Weights of a small transformer language model: MLP 768 GELU, 673M tokens.
Each number is 500 + 50 x the weight over its row's rms, rounded and kept within 0 to 999. Layers, rows and columns count from 0. Numbers have three digits each. The size before them is the row's rms in percent of the matrix's.

# layer 5 attention query, 256x256, rms 0.151, rows 115-127,242-255, columns 192-255
099:542475558489479554543566513429567555430459501476441606556518552494567489498553566517449468445450496475541426479503488441567413574537534493512597430545470477487407462484500442484570508533467529
107:449600531540542402519449495499564489392449453488487498537500495552534422534495416487497497498565490416403474512513513558457550523535517520448483471527420418548435427531534517556526504412518450
099:530478536538481500445505567483529442529542497483507527569529570503478532454525490493511477446463550528539511494494493501434390517529411456536473537518542547464491451475573440505499499432509537
110:426495453447564467502585493573501521506570493488509535476481473517452543468523506436480571516537467430554468446511540524449435456422498584525580533553541458493491434543466557539367528581555497
105:534487439584464436500468395589421455459504557484501542540520476492524505503538427384466476474472528459495525404477597509449468607469493433573440505551549544466388526510474560495500521512468591
102:567548505521465535516544537466467457474525484461472554501426601500396432542566403461498484609345479413602485550399545522530479487532508479558526447447476507498572463457511505510446492507445450
101:601488470459479529367571495572493520500440553487437475499531466437547519603423476521474499451552627523485513456431471510492502536518601480466567557559434405522569448530566582547416454493496487
111:482513451521518606518439543482468512495510429517605527576411568402544609491392478527455529477465528437522537490433564489405531520471509429472467560509586477534408522472447575522512529530541646
103:415435450521540520552503538470499548513497511460564508592478492547559525547478474452510421474542541445472432549500514513553466390432478525444432461421545457501396490457518589433518491580400559
105:457418535495526463526579444496520488475478553563525531484515426415551465478544495570600535481460554475605561499631427531530504523432530451394487344484546407469420538541455474411471489502495517
093:579475548439491440578552437501427429562487543462438540516494440489492486460551532472504519475526539579580522437569498501422454416590450540511575549479483434478561469448548480561544425550542424
106:475486512481498579464536527486379541463598459450538559574457537471537452626435597566580562483461430503536419535499557561456511487442573535511453520505452473467502552500492479577510474526548471
110:475455529482494652526594518551593579490512534517497520488436510498596544579528447516488502478462429507627513493472438504482499495521426470479540468478485652436565505627457558483435509474546538
113:573559491554556452474520531500447542515494523437506411478618485496484446464496531517486448528449476535515489505459509493521445458453484584506527478539481529448503435459511562498481484504507565
114:505405463472456564486485520519556548497551542418505614496404627466526486491513528556430453463417519496506497494443480466535515521508515505522561510520580460527467457450507496522576469557484457
104:407579462519515559487517492548498591463490475558478460442562472453505446482525381492494521561527504529430413512612513502423483552531520490601464480475498457496500565524510513573468546474503460
100:429488520519483476429432543567571553438513528529538516556515559377425550481418491505518499471589479544472466447510458474453399491552437579547478554488498521589502509506600464525553457525474495
104:532529473576568468521518526512517536557515473508532474516522522474393451561524497533555555506488435465543523560482503548544460567513455558550481477490576454469490417440534488594482513601487460
116:470487461551554537409507496525489506399451516540500571490528484442549499451440441467476487528505557473501509439451539449439501570493501377473433472542563442486531522484459520479520543491466562
106:525539377531436455563465576456549452492533435433418474508427495438471544450519492445476445436538588513557569473497497523412455419552623476439533466467527554439465460427456510522410447577469599
111:622580520475483513469433527474516546467477535447422493539478453541415571497486483502513404573530544552511528418520504482492510552484609419454439470421415413445502399522526433511502453482490479
099:543469515553522508495388455540482482549555526473510467549463469441550551516545436506490498472468572483496498527467558557476547586557450525417431486565560490429481602482497602465615486518556515
099:483576455573540538446463583446549522444513433462534384446613460528529523541443539472502472461514501380527470574425415413545495468452514533468473580534450518418574530465546449491482580508548492
107:473431491431537509496436518410495491447346585563488527516452548381581546597511544579569482433494533505435556440537471486570494549438549422478548410503454369604573507464547464462622494500413484
115:545502456465511561579573510474539470538608467468466560461504501457513421547506453532577525441523460616446468564508480427478444454538565520440516625470498545460491483446556498628557444551504480
105:482523584464530536458561495522494587550534493540555539479516473436612475590508541502565536504506552462531474475524447503525540517520528459448544560546439504591485444482449454445495484427483497
106:486517570548568453376423609524512468532487552586492625542451571521496512489497510466526577474544359481554463521456531557552487503523456430578514501530535610439555509561488570476585577491510544
# layer 5 attention key, 128x256, rms 0.147, rows 114-127, columns 192-255
116:545495490557524492576516467502453531557569463477445524536489508555586536435463574463450547506583498454459397527497616513505483586443332502539553530465571587560497514499473453455475468535494604
115:528373492531573513533549493468511566538520461493458573545411544490333511439426479519484464559509556528404558455480472455556450566547661414492503509535521491547497489492499602412518518438597445
105:424491434511565578548495476584546534399573533587478477542525444452468448526477417465552484438528545488502478519514555566526534587490450451534469586559504547542507469579482489451524500511514389
102:590445528555494497521464555488478540487521506532521562566430468427483530512486458497473479455454533415473508494481527452548444521484530447532523522523484561591487505517507613601495435480498561
109:497453471526497568461487573477428508552508523513508577525548572523547513435462567465522494547489482456497423472470520482479470448512552513472479474562491502404466473421537432552579416475458516
113:584543536488443513470639550501430456432442526491461455496449542528486471404503551435533367430521521545569510433490529478551574415473415377499412484456569510462495593466461562399471470523434521
108:566491524512460495514529458481440429524535491508516535504444599456495522470425516553475538435536596509442459464472492541482436539451479571516578457697580470491441543482462534521561459515443480
108:499516501613395569555569498563398548439502534506547500465454495527544506573429537519567487557489433513493546519490485460499525502543597477502499479441508578518435543562558461523503502507470497
107:422450513614527461602500411422458498534552530578500551487467479466587483538533489472498519421500519520533527521537585492453481487517497459505310498456409516531489449526521550509546473480484464
099:524501434531587498462530447507586405455476533550535482406478442469524451519554525400522457553541518525519543584462495414417455507464436509492558524511468377539539492572504326360511436515500492
108:468440470462533452566385520466570523493495599456555448487530487575606497465489515507461463425494501531436516488447437591523476522489470463500457460537482594467430537459503431435496445511499496
102:486536424457532570389457489510527505483534449485451459546365527511457428515486499554469467540488475550570437509452577472561505548510467563559515492518557534359502448551511512542515458495500462
114:449527488460452510508487480537562566500459469452637491526435531583448486526475493489533517477521430426470461583466454506575492526476370469530444549485442491564525425471428550542413515573428443
108:568447468549533444405480481571519496539469433471489499470495474496543536498585578606548470462489478480587468588508503491482458517527548599454577498539588652550505537538420454459572494464503493
# layer 5 attention value, 128x256, rms 0.148, rows 0-57, columns 192-255
097:549558492488514545486467488489451418374536436509512565525424498571516599532446500594499529528536518526529427504475545568608390569388473542442565439418530443511570628558404529474506460448524498
096:443554520520504521522578490500491468503473512602527578601534546426514483497545472544451454488482489440592541539520462487515521514544434515539545475499427643490416460443458451455463545608499498
100:457541565498479484477492515506510451530470461462440553500518462484535511548446483520537474591457585438545366434443550407505461438508587518461438373408563456398476533538500498468527495494553535
102:490496456577500567570467554494501542505488482462556489427476440558551487460428475414475484624429468617408587531415460516506462489523407553536552509476463500478466601442468465487466538527482540
097:439474555383529380432397450535530477443554532472484523497505520479490466500491525489552385437541489498462505527513503454483478528499524495450514530498546372528583495495463441512518505486474553
099:526475468603580539439510520437373476571513481472533471511551494489553527395465483445532650536466600452514446452471468560600512443551486417504484526503396493633550502571495488422567474503431496
099:597488541456478482515503458497438457483539498437434471476544432544569425521490476471470545567553541502461470497515506478401381479539452528421402491597491448537493545457513546451568521528484483
092:479469532516551541503397565526484533422463544512537565437545542614545550512438448537591472565516542522537552405483472423467521531376458441512528581584469465588533471429541517477534451493467382
099:562587503435491508521505589404483444461517531522479504507481615469534486480415455445552490445487559555597462422536521543590469536505530497435580618530528508443499438538491456507458459411445512
099:469464447506533505457492526542402440539556553603394457475450516406564534476495480456498499553527512451448469478380477465534542444506499454546576474504457459523516454560543461527529457573589481
103:450518464520508569539515452462529548482474456497515518564514491488396476528472490600503429487406455528443463489576497573467458492437516505458572545477458531539545474533458500500527459537475461
105:497516536454480404489543441501503563510546444515542569526409457599495460434537495486484517549399489443456492494548499534492538473471484466512502629567442495550445598500543562425581532537561430
099:439495565475509579452559457547459489480504479610385468471537510494533499577494466482564538451506572511442494478535440477492400489420485574462492530509479509534458498591580495481423605558510480
100:528473554476617575479534457521478494535471465599473669523534563503477423474456471538419441510554488515500559433606477485465521573412477456509547454458519506526527466470531538562580482483490588
102:511450522496503484485470438628466531543516483512584521591538530461499506457616507471542491532431512613436479490503574544474447461421546520495447526558534567602453433360553589499506542445412514
105:496533586548478524437494582526441430499437521471470463400490599462391540513559476477503498473486413495520521439412523504404427553501464497486463495443464509446531577482504562495496462497577541
100:471547466515497463498554439593561539446533500504466521524523519485510644464454485496474447551547498602452526509521398486363449541454533432542581519486496597562588525490493378466496470468542507
099:493597521531514452557497502412404541499444511469481433544480414519429484491538503488463477482553496551609512606522453535555460504506487545515492501455485489532552469460503567605421499484489481
108:462382475520543469430488543511456482486447507494386480451580451551449550545549559419580503441449514513487499548616508458446504556580481518474446486500491516556472544522504435542463471547542512
095:499440584481435474426400505545434461581444532486486512513585485503454545462415474565536552539559513438481439485557525571484558487538413480587518502463407388485509489533454393451420464504447513
095:494460574523539481609469523592432576465478592469487472454483649464486451434441388509540613611488447527607436498455516534502526469650601584555459579544495518512450420450529490575451568522407512
106:452412574554511561519616488542540591536471637573552497512452412457467526403583523471451511551586498513454462462505500498495527533496514564605445502472523539436616488463457496494514455534539427
098:491517587540533368496538507535457477488470431440623513530473449455490471483550446492498657480523500456490599496376560464460593472500417498404532610490490497529446546541541504515398470578498468
104:466480487457532505506526460509508514511414477496518472502487537473514445535441542555640503542377458408510576433482450415458628548487410601410476491524585447479519563416444532442477568427491484
095:566549503577594425453558511473545488505416451586500529470538479420534524514553494519606533492544541511481536531492484623506591484481573504471498542558459396525519483523539437483421489498584493
101:520550517383588554488598474404608570525429493436476490502481444498505484435501531486434577581480485528443570500538551426537531542593461474476509500450511421444394576434566533557527539506481528
100:488472474432506487446453652410507474429476567487500545521543516388430526510506494446463528455445532511537525517435521547514462585508581513379447501518517472452479489551478562507488582546530588
101:530545534520533450416461476467482471407505506525536483588476480454369499486511561417468464448521475560488506500542505473430573518490500517442548541577517489509478500531455564479576441562472481
097:421442509490417411534480478536532482493555498517493503519488553517535560550520475426396478524489522473402437456486583473463519552560488534491480500538418539578445503485485432583607479506474535
101:500476404494448448488517519490397433569558510474533555548474433513485547531483469464526487458530413511553580505507452463566475462561432465511496534401519516506531472573523514464526452474503482
101:486488548628454494523429545522524498596576513487524485495548542510466561463453450469526449537597495441505513476511448549561525507512544528500581620516522438445477619512490491415504520522427479
105:542419468464465532468524441511483607542434551536522466612476555426523531524472522492509492628538488507522416571466532473511505549505555531496568420482543465472549605475548527445586441484419496
098:442553511498405489421438495484541512479536593577443559492562459423450466475495445507522408485473469418469405489458599501500493465490514445499459503491427558496471598480531482465446514584496383
096:533552495441494431456390518438379632543441447447538473604473459581524462441538471423487529459556498409398558517506596489469501482606450488483472472550556376592563454453490497497457480496494508
101:532436456417495566510470550482561502532528519454401526519465451491461511478520555461394437510485529484501518450530566521488607427533519484549449548450558555492558419504461554433508467560510510
102:527434426568552379566550442558450563472479497493515547498486621517533491516455510494536403433583518572494544456521526494478429554491472436512443538501460600542428526479445594542530565445511492
097:494503535421505534485448449433588504537546459494493518557403546530444529501537600490457490478550462522517533502553455516490478393408438547452486552506463478428504484504511405492518528495531536
105:547580547457498460471519423486433527460492516519523482390482500549475530529516526534469481511473504527524512493491481547462462501533484501552490492594441548633446568583525429494443502405420483
107:512468498569486507510541537445443504468495526399512512479510506405553499544534469445494660549576509528452567497464596434499467482514556493565483514472533495492593488490494507469547440485530517
099:506509564465538564529484471547490500497497472508489473409498480438545463521467492453535516524518429487478537502559558470534506508420544528566418664450454450412496466563526497547423591483489471
099:517527563498496478453488490461518490545464493439443476467485503433462442562558408574568510444513504575567471493475511477530433565452393486469596436449399440496593449445459493444490470424488573
100:471453463431579531537482445523431519460560486533491536460484465483522469372411531511513598543495613482603506459395545505492480477492553456527553435476447478551552557567386519474525516503495538
105:503447449524426508593404450465541388419482434477490415552501502478480501439478534471541428463537465479499449419546512508552492605559499561455426509543497596492416473555483538435466556492585494
097:601547531502626506433544432449530404500501436517506485402495525522535450517589430517443505531420507437507525411583575436457530488458436432453436490463494498496572435515428477515421535439525503
100:483362510439550530456435531439476523403462549438544503494469464537463519447443473487484523406512540524430453574496548483517507533387396429606512549585590487420442498435411566545445501473502504
100:536580485502602531520539554452573556457535482522566449451570562482554439499544528526561502498574537481496388437563527478454431486541460527536498497464495499546412560503563491530510513514517471
097:545500525530553578557386569468521561533495568533506521493488444453546529502517432499484348437512521459455504525467527485478536491518472482516521477496434482519565389503552565536527469415536500
104:442383485515491509576485500475434506422505509531458583592453494545473494491393447477524463483475534471456523539482479582530583491544406469592491561472538487507548456556492514504598590576488528
103:563522522428438456516493480468561520458486496520437522487574533573546536551456520511498552448506548446420439549495480554584521517560500526568499451468475497464533532480425488494544546559494580
099:574594560477447536482458573556551467483387548592511510460484430459410516504482578448485504554555532465557472551506437495552499559430530464596529468529468476484543482456420580507489443485464544
104:513451422496475480449514421560571428482534517454552436581518579593492541413481584469521548500475511533475435473464521480462411491508545515510437573519492517522486505520566521428445516492529551
100:569389454537416504481583523454461524466553502540499514443535422513531451399616461484493496535512461432476493421522505466445446491620462499569530466630509578540513467545478459522457622421516529
099:541504434570437510489465574560541527543481519521580420528551420495466465529534373461463496438479493551508562481437463581510502457504485460565391486538510509422446461446573496607445514508473470
109:542494527546556528465522384534421514486501551374445535475408500466465455438505469432473456595436540500444504535457562624404512533481506541414607499508546535472508479435477477619482577554462613
098:431507481403458485407462603584497460495479398440527499521503537409532441522555381535602469446588581442482508506433540541478431420467431491537551483482431480464499501506431545506603565461478475
097:559498437489486457496465488481504429514500560513450528549554501553487521403471453543465521409464434533538497428467509425478378461500505482591585559491469476501554455564410482555444460509517601
097:560566430477482493498428440462488590444519578444497400533428533567454484497553435526486522512453438397545563499518496546453546504531467473490441462522388493539436519471542576528522521514493528
100:398450486500626507488546472490480446555531493481477525520462510505545599475489503489451445496465556491534505557437473505462478480449486610615574561519532493536539550513477533558544510445440394
# layer 5 attention output (transposed), 256x256, rms 0.203, rows 0-57,128-184, columns 192-255
095:478503372506507473545513518521447544423462578485580508561436526580480544518437420467424478532464478490513445465527536456533446557513526540452552557458529493502596574501522516491489561449440473
097:526513411467467496510428470425442447441571469468512560549539430497448435464497548533535480401511508466588526538496569537425459436489500439490497506575505415480489525488517582463459584450458513
093:429457485520565534411519507454604455431650390527549426561523482475549531483432468553439470489477531472439369480539573495457499560540483489533446557494566459426556517511485442491439557512485511
102:524482523488511424542489499496443432478410462559452419482516517611468573474587489507489462520601551480383493575440484538531602504422400492498548557560548518442444535463519472425489509433500563
097:463503623523538459551566497539410496596528534450533524575501538560528529523499477583541490423494497509493558412526561516589452433486372519496516533448503453492529489572517486521541448441438544
097:543501551467525541540439489522328513360443479506468548454467397436475410510582526496428467507434550489530563374492614506460502499458490439491520465422476555485396505494525482481475487443549431
092:536509511510488570523586443537570451486442571461480486488498506477516542526445456590458514462508535517527470543648507537447465445492568442550457458493414504536459441356572448480522482546510465
095:469407463563534475461538438480499554484499417518587513463478484536496519573487532478437412517408411492490502450486543458421485451427483520453451542501516481507474480582459521525385458470489548
096:465471518534512459480617464504459619508496542451457536575579496439450449502508425457555520551510492501507543485454455533466549483532554430439485497488603359551525388507411517495490515518486455
102:506509522533475467444490558573543415457477541510472408532485522513567559545581517486551352587574558533442510430445420446517514535551477503487535534571505564550525489461489419453501492532524494
094:466549570617484442601525482515525545449510435528596473572526419437519429479517427562540501400444496604515516538520421517449444443511548458508552458504565492477596477521499446577519563548520510
099:528532425508564444639474501522497479475402490484516522455451513522374551498537487435488477543509483512480392525444523454522532470468456554530561552519510519464480566488504581508555555615546458
088:566357549509399478515517474551564529488490593454586472517413484495535492480496466501531456545487566480463487578526478500508529551536527469485506420482483490511524446502576476531516500481528554
097:524526499504541475433456425455497529486521477459487514519508542465421472540566460542466555548539436533492480521525479518479478487517480439459539516557452532437502431463559431504509449468482561
092:497505486438557470523513535506480462515585523494527395439508486524397624451557490542450505503420565520506521587500499513583443513555537499497491492529509487513481511467447530539431488534508499
097:499566611527476516501460484485459593592402496522557530478511557538526474536498479542583440448604516484531482498530470466547462449484509532537561477506457541461534441487500436600511497450496422
093:504453381494496555497408438418444380521449501556463478565550565589473479494454535523526538473501550582502485513579559498399431507425606476478475493597458547554566512421459523567560510457438504
098:545486512488544585517451509461360432524527491537405573475480454449497509448540502478453426531524577517554534454514551514471522459474383498617473552476494466485646489541423535532500501625565523
105:548416557540463468514447519481516474534425505508483484476478437501554491465566502552450521423524461444613414622479548608471549506593555460552515514493540546432600440506484502473491549570568524
096:494425555437447394542500489524436392524423449513531497455438459481374532456445479412552455542544506513501460508494539554558616496530482511448435491533440505581536426589420485401517499482574476
098:485500449436504479424558484457495544504450542454476410491456607568544529558497458540459456507460483501500485549520552435529466446500541499570506520527532477492533512573524482466489496545451508
094:539532506453580500506400466461465533539533521498440517518611412414460458489580498443530463534587482451494484449549581530513507471466505539435541460531539522522512574513461561472493498503536505
090:483513477575511504417536539493578516411438473432568487511466478452430500491464544560470491533533546496455437542411597456556532452525607551495440498550424523584479490433444537559457483623539502
102:469488463532484531557467493450491515472531403582423545557479474435475457479483480577548456436482566586508575475545550371490520476483419483515517489518608410467489595550599461494605576507458513
089:479506490439523478542377489471559504470512478567446497417497506439491537461506556551447519569500491545441523444500503466463459470479492556527511469547492501437510460499513495614475559518575568
096:555482500484510510469512498465545532469493428427591534521501497521434508420467454499438544493517486481508515459474524540348488481557573418535570474473560494504556580478498573445519432515427491
097:504505561522448423569547500413536592511504492530504575461440490420572550430483524467484600413580530435488370457484513549521475607566567456518576529445549500454586484435493527483509604479593515
101:384419514410473487495484541583428481516630532473545525496481511546449581516583522430488498536499527519501456431503477544502530552534456500562438385520447496566587425471496517580440453612503474
100:414494468438479446488510478535589582425509518491490539537516570521536421467439555564460500501563562512503492486523596447532550503421416509493486561558483538500585359577384541517537486455532496
096:479469603402484488469492466508481426486571450462543536493528560463441546446460549540561477499520512399509513462546572484472498539538431470486435541415495490602489601569571531471524489521538536
096:563542491491510446462561513497457520517581444577549580543438429441472519421542488466562502383554612478490597534462631564564564504467515422536579472502620468507558490558463466524514519519541542
093:535461420503551493614492469497575537458504502519563563484433408396589516522465516490498555493546602526523403449521511375433499556579420399566582377477500487511521529485518468520475428547442504
094:496528558458472558422379596500530478471515497509482494542437499507486541395483379496540442489481499480422533425508476457506564408556515394452533495485514506474376535450484547541504519408445435
097:501583509492499489562549464443471357458442412470470511545518554481499525580502485547548455486370504461552536560576539462436466502487548466517443524504487519526542448465474449492516490533532517
091:417457452452517465531603447503554522530585522517564491490471529568501481528429485463481529463538424502560532456396524555518528518502466428536566515480490638469542489567450454461407510531487558
095:478416479532454523449482473559490459551412394509443489489424558471469483545550467507481596448596428490546422533511473494385469437417435522438413518503492457525457492432511549610483417439540516
093:457432531506487540619382489491418488618529511628506457530470483571468448537480528491473458461512503460470492536392514452449513468503423588454515539538498471572448468499579432477494551523564395
094:539542379513548550560473458562471482469412465451466529569454521554492487492525472574613484479592557462556493534432551472478547499442541526564466426443495513563449423503555558486519487550518462
096:480410464525393543480473492451486565552456487459500496466521470437581488519475520456492443470549501486471538458503571490496514453389516505561492459521506551529486516539508486601489490397468512
089:476482471457463539473428549471521474443490580468582591526475556523499499529497472482450545487377484499552469462474546463470434527510577505480453477469492530541470592571427483555566530555441509
101:406483524524562532481537491494539479559471386539457449416462453501536504543506524539542432443486455455484540436517515447448573471411483470497442431423485490546485555508569487433493465512515546
088:483502541483497572513442521494534514489499507447516563600542524393487443526435546476471489486499524474500526495516568492545514535513443590508454500492511503535549528393462420550422494423573569
101:539349507521550491490489492371537485500423480483433496359403419497496525466456497493483543440448426515503475475474518519449491547538545555455421497464459468450467478447494544477523560530414482
103:518491471515546415502445524527528490507404479507581474485586350548507422435501502555439482530414470491537491531653498539458398515449502446502530575560521570511473441538475579538431472488490451
097:559475552397497470508551502502518429535571547496465540485492541528537621443572509552490478451505486440447472505535477555466424531464539499617481500501511534452508520488468536483478559475480558
099:552448456441534488520471554543523526431566550447532515500451460376453532519386451478466466584587604471428468392542446515456438486491493458560526458451520438431477499509538499476545485636474477
092:528523508460493585473587455480488593429554513509608465603502505477518539538477501559533463540545452500378515529465454512481533442450464460505586500528502588562553446453421494437557500508545491
092:523350475553523534582475530539468505417585470494522441498533425537465584491537512487463457499507507558475515612511433593495614513532447519576397556549459533474475385530470543598487566418511493
101:505499520425437439532433497494566451542484579536505444432538492506572542519491597552544519508453524484466448562437360551479517481471483524512556527451501545506479529449494499543536428442537382
090:528500487527474444514398480495535399393500492456491564447457446568484430512509523464477495466553454344520554486553408422491506523499533487477498498444542425481492574472499478525491465510468515
092:560540482428467543467478444494467496553481527386418544570407571506485439556465509418481569496405504487511467512554528378567455501478488601457521442511566500477590430507465415464404431496479537
097:518522510481543426550506456461435412555518529486611492565504508491495458491510454474580436466514462459563543465546400547428525451450511503498426549585517565542444559531488482565521490428406569
101:477505430500446469483372545407527482590451415489523460439497491534481491489513530490462463551554465448498487533476480463534493574447473477525492473491443494558464476474410449384544490400480473
105:529483468452544590496531476551479531570544473485476489479460467485538502527577439546420421558418541482451450536568491494531597473472553570575603491526512581489419515457410526559500554531399528
099:589469519462508461532529548457528562510412488492404516625553508515627578538493459435551490497451535523481489519493545481562465510499505387545563542535557441545515473510453473568501528490521524
096:486498547521529433538494448536524480517507545444560495506483513494529582483509483497466505430526438486511472520551490563453439403435508448531432590477425481460381586497528588436502464503471522
099:472579523515444501560516418511491429476477507478456442538451536600602577473495546467425505469403534498548467511467450470507479545516474542581446441472558510481398453401465573542528489380477516
094:420482435514538501531473526525496533462523522470480539440530508529446545549549491532442528518508449476406513574455446497483494523533601563530545494526474444467585444431474537434520503501392416
099:460587487483522500479459547483513495554420460535433564544538491465542466504479574427611554571349457485421535501434551449488468462494467441542479501480539476533506457500522464493574341572499477
107:555495508571483486503524463598450549509492560509461512555463497510457456515509471453551481484494539599447496479514419412489526429513459494474485460506463540578498462498484440556568449432504470
114:528549524513453501574504442569494513496548532533507457499504513480389388499556550495547464517420441471542642573442457531466532397513465515567616498520499508508490427409540431458562431510512496
097:556555469518490508481538506532537464496494471477477468474434535447566444535455522563481499516429478504601419438490489448483439530542531551467526422479514379465559424525439443528577487526551488
103:584461376512477576578513527556427579441519513527481435429447426479435361490474539473475595551509504564503424584430444419487575496591468503515501425501484512469534481425475528545435460482530512
103:479451529518493550447518491403584461568419498423472496471507523549518536521499509470525546531548426502535514526593541442578519492504531500582492457509503433522480480535501451597608519540557497
112:525525503535530521574515460469482528574588471514497473523485519458469534488463567470514373455546525462477556444418452464532441575446496532534472505474571522475415516619491496542523484547548550
096:489437472462490471590539549411528435479508539497475541568471516489329507424497572552438505579573496481539453505502588585498423428479626441562513439457576476497472462454418490541475498477495513
107:459476487552561504448485502456546514485403450419491430412459398500562485555479500522448497505462489500446391476499576448630445462520463497489480561460511500495382463479562515500568557466538488
098:496484458548491477612474508468396529587451450393426576520483576458481454465477519517524589501486552556559534563513503538442469433490499458442494437551540513522512527535424468499486534479362477
107:501438515404497531454446490500523504549509591531582507484530576468522605559530493489485539537578555400540393517528520488565551517523619500541472471510414480507457505528500480535565547521435484
106:455423556526541446508580491526498548549394495367525473482569492497489457473412543465583549498548454508577466531556472561557546496458497527522461440424458480575544470491528487468558440460488533
106:438481488557490554537648583439456501521496499439458574490478460426506503498503491478479516514411552504528446465459514543452438475515427376557510437557569530571532469506470525589549524469519477
101:531530546490511419503511552502447424520536472525517456534473399540528585495458508501534443528513492427500508550527514596508450451494601521520521433380598561557405482547602438564473559446560481
106:442473582483466539478564402430597525474492513533517496496530499571511520505470473478524439417444464524558546451476540582462504523569579539451505506515506553472518525546524488485527508347549568
102:538597444512535487516411623556537382387601556575519426529546461508577515524459485591446539483504519525523562558444536561529470510475527367559479589515498496533502549458507517462477493507506515
100:500500449468475465527569534604431578516539475484528516441443518531506481627573509453590497465433490469607482498361534577471483509515479573468300420523467466563522452567522546537466431528477483
102:512551456530556468511455481618550566448492483478574487482538539530494583596555497492514519493468505496410513404463500519452460493529471497472489538450509426552397590512542499503500460459527526
105:566492508513521500439501440530560430477551508504480552523523490435525420479499554438542475542439496501457503458560440411534443569518546495484479481506478541536507542460489516598417527419430525
095:525584512514531508558472448442475499533567441538511524494480459475589492585493517551479481504429434502498515573448536514518544497449546476548541455462610444490476456496609434587528448585490581
096:479442498586528471502445513417542468439517442472474592406498402495540432490428530475398417436569472536464555480473450414466501553440594497555546509572548483547425525448487461467520479429479483
114:547575543447485457505549453491503517552516472433511505409575549579479512392398476453470495491553502554512495456472565572463494424488569436533542409575518456493472486466546529471469430462408507
103:545659460491516552510528511486372529521480617526508536491520611528479531564531483539400474543418505493463554511549414445570552458521537463587421514458522387447532562498477461542459510505466511
106:439552582433452468450539506487481448411498606505566498452484552486446461432461603511490545562447515517492385534548467514489448544497491440585549539421455551531469461519503546512426512521490501
108:393485454526588519447467467514460484498550517579537481430482528577458391526503480476424451478515575506557424631501476473580546435459495493584548570438501448586409574450457529451518443460482478
101:486534519560502478558481540568579428455463584448421559518532507437590508517600508597487563462554502450484567454505432472620533498446437547534437557456493432503512493538483459490476445480552453
107:607526465510467578476514451496553582451469505500411460509538441586509483583452448546438492498571450523462535444539494406471460456476488548496504492549494566516480548446489541435484406550511479
105:585420594461464497545489451494537483426473571448457512484548477499591486526536548497494501468623526524472437452599447474493530447464436468425385434466462551453393483512496558500496472494442412
101:578514482638436556477469514465518560594564455507489476496616507480557530414560437486511506541530491489455529508475470504467368560532476478515567463534585457465492558464515521449497593497522485
100:486539453526588484444553479482531524520475503487484429486485531515508506585484434510486497485424528502411466584516477484525468528521526549406546448492546573506515497466480542493513564545522475
098:409477395432544641479486512529481535553473499474495501494553488466542406504454471437424466558518465547494445544508532451528491552467574589518493541573450493400493481527431410408496605437518533
106:431556505590425510510481505494463491520538415568434404482478565520647533498440473553492405572460473457414487543402616572565565444471599543429523566487475526451523572486499480495555472537530500
097:457481443408556504557558531478442566438536432641520466513530457486440487562448479494555530473527482542561501560549486487504393537598539420484494508464454490534582421517577464505491495482477596
099:500456503481524526540445485498554525506507527461439514509598524493533501428512586515474526556521480490446416496448409557533462444505406489504551440553529480490541635550452490392562525398508468
100:490533635446603431446455542453513469558526532531510474358454507615533513505457502524595489521368458609415448447515418561510509504456567496529483520500469521473499561455535526515553459557504411
103:434484450469526544465465423443476512623518525557555477525501406539432495517444541508495541536478549551522575451437495569565447594553536546464449477459435529509493463446509471483424522468572530
099:515542486541500490495624468605540496503432558403443520469575687452436474486503513516520478497452466480562503462509479528493511503534473467484509531448475511450574468570440524453451504422471486
100:562488464424462466403431475461482474525459523508530581584496586535410465421459443524456502476530450438393400466553503492390406529586521500466478429529538584497524460457472544474498495543457529
111:386635535485534522508484448434583497583427547455542550474571490527481555494575474453485534518428529456479584567532472452538565550483479515513549553548538441547492440581436514478517517557489516
105:550447461515426512452476520483610485509573506552483532451525557544510512470439456558509450467562464515519439463523484500534469563431454420479524582523553511475402470386490493444372508530540502
099:591520470443473510506506496528510553420471469518535501508547400494503540521393423509482545483508493500434500501431435519589397440512446491467559534559452470486479496502506545543496507529522488
106:486430431472489438432497473404479601573530529494437529496479537466467424583479496455390447497449450541434510594504452446518474452446633573620490505528544480448430524448498453456503553482536488
110:480524493468537445454591474593516475555524511542568442572565450528395512403571455463489431522504504541466583519582425497500512480517503505515531556469492527499553526494610528485528521501588511
100:547432492480485531497407517522430460475434658483409572586466475565493543495519447510548528478581513469461423570491481518505567513494445515485419492318430529455503431522514562462562589522446462
105:477465574547442481552527498481556559619483367474547461478474480365510450403571549515463488474564444452563576449526541527485525520610537599545420479505510439566524525514564484501584469532510509
099:466535518508588438478554404501493432464424477434489575451507514464432540544460443515471573497446503481554526538463567431430549524476520464474481456516517544563475471415504516512388500513488460
103:501418473511446410517453547503546422425442496522486500526513528562392457543445524489501577536496528460510494520513491511573565580430482620397509502455469451409466536519550527455364554433521441
111:484562531495490450490414476565534512560482451528586508399580537540606372476455500491517425501558441528566533534547538611508434548471524537448456475501386482490556509432493450477605480528537489
099:557534520475563474492506499440488518467520569486496573499579587418457415505451486445471550549427465497526425535478564480450471502485514509523618472518529471473575505451522363537514437503536494
108:466546445505548487487488505500500473567579523553510505473497451466600483467493423575475511441470502520474522524465547522521564471527475567501453463583474457483454478557449474492466475559503498
111:464520546474527411490524474449588465512513457499485497511510478423504495467540486553498459487571479461479617463528453530459554570539488380574486545502431469439565556495447609559512497533506491
110:506514490455443504414510565499532439530497528452496480460538562443505555580543444538476492505488502514568445440590535524526521552492441423448498447457549487561590470505479467505533462514538504
100:466494577436559527569514493581465518480564436483411510475501516534545546477494477518562466403514524565434504526557448495414526492614504505565535508507528481511441475507482470509446541523507587
110:461513413652521460503484578487486512438540425560506485485518475477517483526383516486509497554534573557489487426482538472516530561541415412440462444472459502488542518499435431430558387513538493
098:437483506632565620476511490531476519495595505570486475400531466527412483489512462581516465505514411537528511515488507545561562511504490542480490434522498497403503611445572478557443481545507519
101:527555419460448469427489506583496540462523492559553555522459486543559540535481466461450504509430488510526539502562430532583561534566509485492416402614515489586533483502448503532425400482482436
103:549467617551500523384483584476539422513433512517548599492478503511422440510505433555519597439497554609432468496497600479500502460499569549432577520491485564511543557504571509424464503510468438